{
  "norm": "layernorm",
  "norm_place": "pre",
  "norm_eps": 1e-05,
  "tie_word_embeddings": false,
  "init_std_down": 0.00349,
  "optimizer": "soap_variant",
  "learning_rate": 0.00434,
  "beta1": 0.95,
  "weight_decay": 0.018,
  "warmup_steps": 200,
  "doc_mask": false
}
Each number is 500 + 50 x the weight over its row's rms, rounded and kept within 0 to 999. Layers, rows and columns count from 0. Numbers have three digits each. The size before them is the row's rms in percent of the matrix's.

# up: layer 9 MLP up, 768x256, rms 0.184, rows 397-421, columns 128-255
# down: layer 9 MLP down (transposed), 768x256, rms 0.193, rows 397-420, columns 128-255
up397 091:531495456555561541505498428585554574549513562609533544507444471516455488486551459459560438512463512498384430558503497405524552485428574426511558516501476481455480544460574490653477576476484415461519545499450406490410437544512616514474475562534493500527391492509456515549478504460520428506548526439477490526548554462599480452427464558458412460529430555496506474513483500464531560516466
down397 094:521520542447474413569530548457500475434508451526437490458493441441500498556452482597451564568433475482529435410539530480540500533533482469381476628446497505557448384604472544443469591519501463428457499549490548523500505487459439434491469507477537405438565447467532475447460490448498437478506529460463485401461467456408511477532568522460537516437507513492625516543469577473483496479496
up398 096:491574596526557508462484518478553524563510496571584617542412508476507472469552436485480491480454564522406521505586476465391560389454405469534435603454465564603469538551590580443498560611502525452511481468572509415499455503544458501544546456471455444470446539457563477458467550472611465498461540516555607521578518561489517506535516542434549515515484509544530429511415476544536452539588
down398 098:461505485525546482439497520535596579460534554573426590472582488597521461503479500483506414504415476427453475552415466545503567517473430523424446447478510434537523446380440475621446463468576496502545545467519473632512528501475558411548563458511481541436446361549511520454503622441509472492429486481460516494441534430447483543435482464453435516509551508373521438474518474516558519505520
up399 103:441482525527472469498567527422490503492466488545518453467484420491475481445502479568398473593499464495510478554530435437478611510603390507439515480502578504519427579483488528528508535496565534558465457489482392506497495477502524499460459567420444452485485426502463458486493359554491535557497442474492444559536520477504502481514559483538571502544526508523554505602594531462463644443532
down399 102:486495549527523515519411520494527508483469466589539489608556534480560552514506500557513511467488620536566443576517479450610409515532473519556455435520411558499410335521479457590467444445481491488527443513561544506478436436501492427473505632470451419568512536448414531580423538560414406545462577498557527482479408423548576563489521488506498562402505510479540442484457530444532384461534
up400 090:499591443564566524491478609530442398518577448573522506546505473446511538512489593441537556551478536495481546483506540543510489485494463423460528478482472587470605578500442527512503482490479452499513575427473559459490544522595580414330507471479592563501540477423442465510494500488550515528547500448382578541491563554465587454492535499448491526473510531455524495588440495554469472487497
down400 095:424467438449438569397512461482604497468428489447443490500471505519456469421405424525493390481452543527480457500541429553469544496493550516499481561518454460547519528531507451479441445487504589562460438542561551532545409501512525448488551564496415493494486566596490487530533578553400504443494457511513593461480455455512585507477503451499493602495538546506438449489494578479581579502459
up401 100:549475448501556540522495464429512514590478506399440474528500468449430469536495428473490606514447453423552544501495484487521530569500421430520535529507567556535534535516478492455598515457457500476511462604513525438457483510416491538568534555542557523460518540477558431427473556509526523430543496451510477604534627521502509470473496444425449432487497483476461520489441500506530450474513
down401 093:420527495487528552516442455481508543493378427619537563505439585516476487497492573510522454497505466613499462495520469456545539480582561545459483565469505423509482495552570490473466515486517475447441520527515456553480414514470513390564541491542543459465432513521532595503600546502500464469443556524528479513471497404497414470463502497358509526442560581556548461611466515340622567522438
up402 101:523527584546481503544523536599450523526585488542450483510500521491481443457571578536489502403553467522587547514492451490460521511505518484586388561548482516531415439462496467610428464427388524513500525509451470453458523571469471589464457487562516446478536567494403518430479519488601524515527511526487465607521482420479565488490434452464502449505598477520520487511532478407594473466478
down402 101:507504566542473515529527558442553450574474537496493474499486571528461445408636571393557536480495545464544419514527527452543489459493567456531551603511601510505427496571552428462536455439541482534496532540571569484571558526527511525483537539488580473502607477450474489532475415505524525528501515564525519412468508498491460523533515519474489482451491528489454458472558469519547415558559
up403 103:589470557594469517496447465601501527584445496458512563485510477452486536565499464568501433471478513491583471541606505459419519506573500400481484419511614519544551530514560407487533444505543444505493542577519531502469577441513545537564466525600548356481591460434564535476490580539547532484544505557499607534472545504485465456489585467532469474532547508524512599510516496476594517492531
down403 103:481540505472446512601535521567475528403646512483498462459491530471386514527399476404508567529582539540552497522525496506450472535441502518594541446438461519473550513556538522484480479594546527404458550543540565533558448533560511523462466453449509531443486509450436535507545410425456519433556462520472476497522479628578511510404541562346430562506551483502477471418502398451505528567507
up404 099:507471409416537601510453572434477459513401538537428509562432541521505532504505497570459482555487483434467498453502592569517488535456515502527502567422553627449402500535465539437529570520337536471410463569458490536459552588461514505492485485576511464534424519504522430543515475518374551450557550461508574538549538475555498533572521531464405472453557471478570452494491576467515473433541
down404 102:508523446547446455475488570478487461475490401541487512598525581567507522537462541399500492491505484504446506538535534485546588509531445484523513483623533518503490428536475532553499501403507380480538474505529479541484564454498562601556491494515499476540470481518473529435499445463527482550485455457520483548447553518497517453476504428455617453529419475428499542544498549602506502596569
up405 097:513559477552488565551558505560455490569576399528511549508444516643539566426532528541487496502498568410520525511468545479526506396486575562536434416577478527420487474592433513467538618553452598485493580530432457548493492503494548507436474485625479468516493572552460486371430473502570472431568478500508556553440422435507509460530425404550527435511431512504521547471415498497520521577408
down405 106:457496500471523498550576538548578463330470573555489525557487460533498546472483494472521536461478507451521457455567537496539469506527507438487513462423526507510520517511517335512532496495519561389483536509527508485544416475425553556522452519479490472529577541439468412542530434395475493468452525542562465572438583459519483524474554461525516489526510520513522422448562455486560398477555
up406 096:382545517537531469568549399447533538476456516515537433491461473528516508457601434479537548513522512463436538486483506486427531562473508571539518525570513462507511499472465545609471541423479470472429409478432445482517503522560583478559508461575460450601465468422480572475506482492513492378587550480425503468557509493479536493511497444492425468539574633428483515493428456452472511544397
down406 083:532476541481519509604506555451503517503554435411436494508550582512585443507544535488483523518486512628538461462568482465534551458607432445528519497542494464480518433489478473434539444528512456532559634606546480505587623524518530493402500421420468532464595450489574427612534467462483484538481466530451424541439539487492462498508550421481579507538481477506581445516550516469483496475470
up407 097:475575525481442526462520555539422505470550469515490461477464541520557553574511510490538496544397491472460522527440395477410507537480517468486452491467635449405572355461460552472526537527537626531418430465547573477450450521486582474452460553560476529515494474471556567550480578518442540537434474384453521479510468404479526518515605541413489535428540491480507577502478496499510508515470
down407 097:465461473557555495577521465466516518444453627429487474556495558492378485412533543446501505464530474535603452490441547429563503530520499547498475504483454442474514514514487350529508485532369557460440559440569463442498490421501516500587429466491596552598445496569498519510524578487538436521442532490494551525518532485590537426535507475540486545533503517440565399509493437445563474542456
up408 098:434527444470562496503457606493548467483574516465433403475445508502471526458503482552491469411521457516553519511457487539488604545530525520409488483468485547408547426463520522515434497527522529481495467491563523488447557557457409575358601502498494643528503422537517582588549490586487460534509428560550548462454408417568478509602537562508526427411476474416570448509490526556488461410515
down408 103:565544512550500504495416467484450498568424479501473498456543500445558456494536463499503440537565550549463413466505556452432532483459581510467423446458577528477472484480497396479531583467476535421447597577461465531475506442566429435380468543527455436550464448545497494546442399528452454572549501521563440547506531534510563488519512442446608520422536511458513555394545372501475509503505
up409 103:493510528523540462487562517518559580401472526540541471494473512577511505532551451504501602511490498478528494510611448503501491517511462467496519483550544506470500483504431484533531492515428579384496514431509576545520498529492507461420452485542539542453513492428539448477529350555524527480580495561465475513477508463468506513440533438469504441573455500451550389509510543500481462533480
down409 094:444570478533414489542409433481479422498463593508481542550535462519464553455521485412427498461540623569424515375532497503493521544496576448428503573491433515380483533548487513467534471515540511475466481591491436488530522503518503485464532458512507446514427548556502538530604565467447457524557538477556509540570487486480481516500528518500446637496453423512483539546561434520437521484488
up410 106:482445466494538562453435589469498511566536511538435514542405457382430511546514451429521546429479515425489555518543615544464517415489509490530485510483490549495528522427496492478508582563468443517497503550527478450530506404501392494480557467540498602505451551541547536472602506471467480515480526483415441434460489569482496475518434488517553559510519442458484502521524438547522468374524
down410 112:453530416481541478532486593563541593473623502468564580467435508571532442518562434532501559470455548589524450535514564547499511556469472472523535403369469481487536524551546502538539344629545493582521487458550515442538457508544505535502453456494551542449478530425470444509436477504467482536526452508529446460534503496532590516493498480634473497438440537576513430466574494433425512536513
up411 087:440462500432525471459591519417498437531540560522510478467523470493577459513568479462507522433491528474501665403517373555577474474480509528517450451463524593578533591463504481570507495449476535453510410429514530523473615437476442504454504524490528419467432431433426467411515502477526563578433515531450468472477517531523522506463438559446474543477509555516440535506475492435480438436565
down411 093:504415460588442551576496442575551449525494583467527459479522512538560511554480453534541553528516511471564567505500562458575448526488496519513590547564538478509541531506409432539580493606420441537560607478454622474444472511449514508607449549499611524500519506602516590433513485434488592470528499481529465519415524480425572544556487505497410553528449488523414482480534486472521421501464
up412 099:537481569497573531485502510515474502494579487513517456532456513598463440510571461478488568490453479533573528508451463539504558445428549503572500495403506531496484500490504525482601502536453518560560443492505489562436395463498394514505424477530459503590512497421466580460479520480469563485476510559529505407513542555497575517420483398564575575498365589610511481475443544456600456509497
down412 113:370561543439479459511524446473480479549519593509445392532535560490491472497528541530562434496399531412600460516606500535483380565490489456503537499523456434565495435459515476508392576452526508555583547528470512449480380510411494517569518430513503432512488550527518499407420469601585516421479485479509492496536506460586614526511494412549460544504456529575507455559559486527579529480463
up413 100:444499505445479494497550511520475461596535457484517455521459507450532472387526469441538528539442533459498430410504455505435575463463489521551439503475562495461593430528480478519437520485511565564488421644524587539553460498520587528517489547546516469552512421446570474522506460412527495477514570438409635523469449491489419489524416518511517584472630573502498479435516537511433523457456
down413 098:513457441486459456461530510552506432433504447561426446468542542468441470523430557430473598544557460488564436565480541472500492578398507450369552510417479445518473593501554525532468501506491500477451605410465508544505613512559504536507420430584441518575470549543399509510598538489440463486469408540543500500482460552496374504447537532604527527493587443398506415471509470493511549494426
up414 109:497415499549542498616581543494518474482402456486425483488507472450474397491570487488485491540419600433540507437515539413454473509575566472553552538482450444462519562428515462557483563503485421415468468341521469486533463500567525460459455456565550430490470449535437461529497456474609452467485551472473533503569507579592582528514475509655572464553486477503573528598542438555420510456461
down414 109:528567455443567526510532474543527468482581386478491425509489508513432489454456413469471570511554473527539465543478552446477504494511433484466425411406528541580512502574505530513457529522479468533520535522547555522503437532484527551508525515428428482425458503472497475538366443497490510529481466545428495535539591538483520473522433452531458542595608630539506470502482470532375521531546
up415 097:580442535491471502439566592497507492442474470563565560466453471441518431514433423410602526433503409581490540492527496458564592506477571514577412567432495533462510609534485440464555546518471549567484504504474472516500573514562396518440543507481524526570393494552552503561527498528454417490521477565440503509510496603509485536542519487569486482530465528555517493492397541443576471466508
down415 092:513476510561446501453564425501430516575497522500431562502593606508555471418474566427638514489470391504499489469513508482551590503522408403447469477495515477510584593552465523489460523511495503512596494390628530537489429466458597536503502512525462498591612500501542570451500447460485643490518482510527511435566521532529524518513429520561441570465532510451502492537469495401558480497515
up416 102:584414551605503497529541585446564567490616521435542570470567534473492458508468457510576603504510550527508398520542487544476487458543518501423444438480390413461560533539554566442463518438461527451445453462541512543498498520520416473550542546476521502552413472554473487548460481470521482614526522514503458506493492497469516508456520560489607540547555521590540504534486464374442502445496
down416 103:550510541508599541515485481509506425449433456517516498488479566471549548514501519539575578559439551467446521488476517445497536605553515475534537545580499501418411531461495404467413485594511413451492523439517498458477471556499450467503394479543533442451505547453502516531572474590468407484578452483518502426562504487531506468499410536517604552534460438559543553455401546534503481525520
up417 098:542591582505543604483570523519579543506544526516490451558499442353595514437564447469593432444494511478464506494479499515496403467428589619514542464426492568585526438583536451533476429449456526380491526521433512474509466441515555485540480520482492447494501501430508469484479500465498558469526521486475453512482518522501534489434505557482585557506430570523482467469449541486466549500425
down417 104:502387488442543512472488451592437492497474607495450484571490559483566479540452533530467489495496476440496525520429538425537493460550463518522490464574448499487430467543419466423516506431617443476580502422503465479437493518618550547453561566458442497584522505513437518514552552510563432515498574404581448512522535513532475419548428510534584439613521509436468494513527365513543540549519
up418 100:390474493507505554549631536476548388448398501539474531512476553589415559439553565514483522454404500533436525522465489500453526521493549619450389491525558502505506479557519533433483618450512487558507497548505458567461446486401467558501478565480484429579445439451580466637508482528444561504505562536476578502514456467569510496487444494575541504485578506506508555447532445418516433502491
down418 103:531551491396527518554473442540554512538539406488457547535551421484568506500494452488469544503428459474542488578464552487561489478525540394532576456505522507456568491465496578476540460511356453501489416515450472521607463426425438641447517534440497445606420589524578419478538561469473478544480498550481580475507476513406529452547438451467521507488447485523464633504484594640500456456430
up419 098:466518567440532481539530518463467406501446538444366481459483442583474540429495426465505601469401502428495468464453557531459462577498533420523583466594483502518423454385473453474549523464520434584476490567471519568579530472473527495552431515512440494473518517516445459434496530522471508606550362470603500509363527498530500531525564510422592589533482488523526407462536510446570468551525
down419 098:477385487505438534444488475492521557576452463568523529534502566487459344619533583562528544500521494483535537562483556426499541475597490362552463480465533587476553414488429521485534469513488449573599459481394531495568555454366506624505525426478530500518458478556520511562456460503477464512526498491460434473503561419533426424460474407497485456544545462543446517445455421534439501553603
up420 101:471476449522484564543481473513461511538457500609545574495503543553498433429430487475503509362410484464440535550516478496438513455473517582521441491513528423475445537506468580491538531545499480427477531515426498486519482606476573568436443454585444429541430542477517505545604529448475530475513439531562470472508367528535508526464402572468503505591466537466494524437531508347488460476448
down420 099:481432511458500534541591549554480496509414502534451484515583463465509514457542489497531556504542543538474588430529586481535497464486427528544493460558567583437554534508429507487528532487422572526554593601476502419519549436455422435488503514483594393522480408549533491445419541511604465534477448544472603531547522515535514523492521433502442494446494441485505463481434464499426437530529
up421 104:503588507520456516399474520530511508462562453538490490494513566400551496547398551564435549477492485532482469539434467512534553486472455488597518534543503505359465440469595458514488582535441530505445469466506567488504523439462396518565536404474459451484524599489593461447450496500522541534478488443476589557531555376488600550548470532482547476470353572669518475515517551505522500458459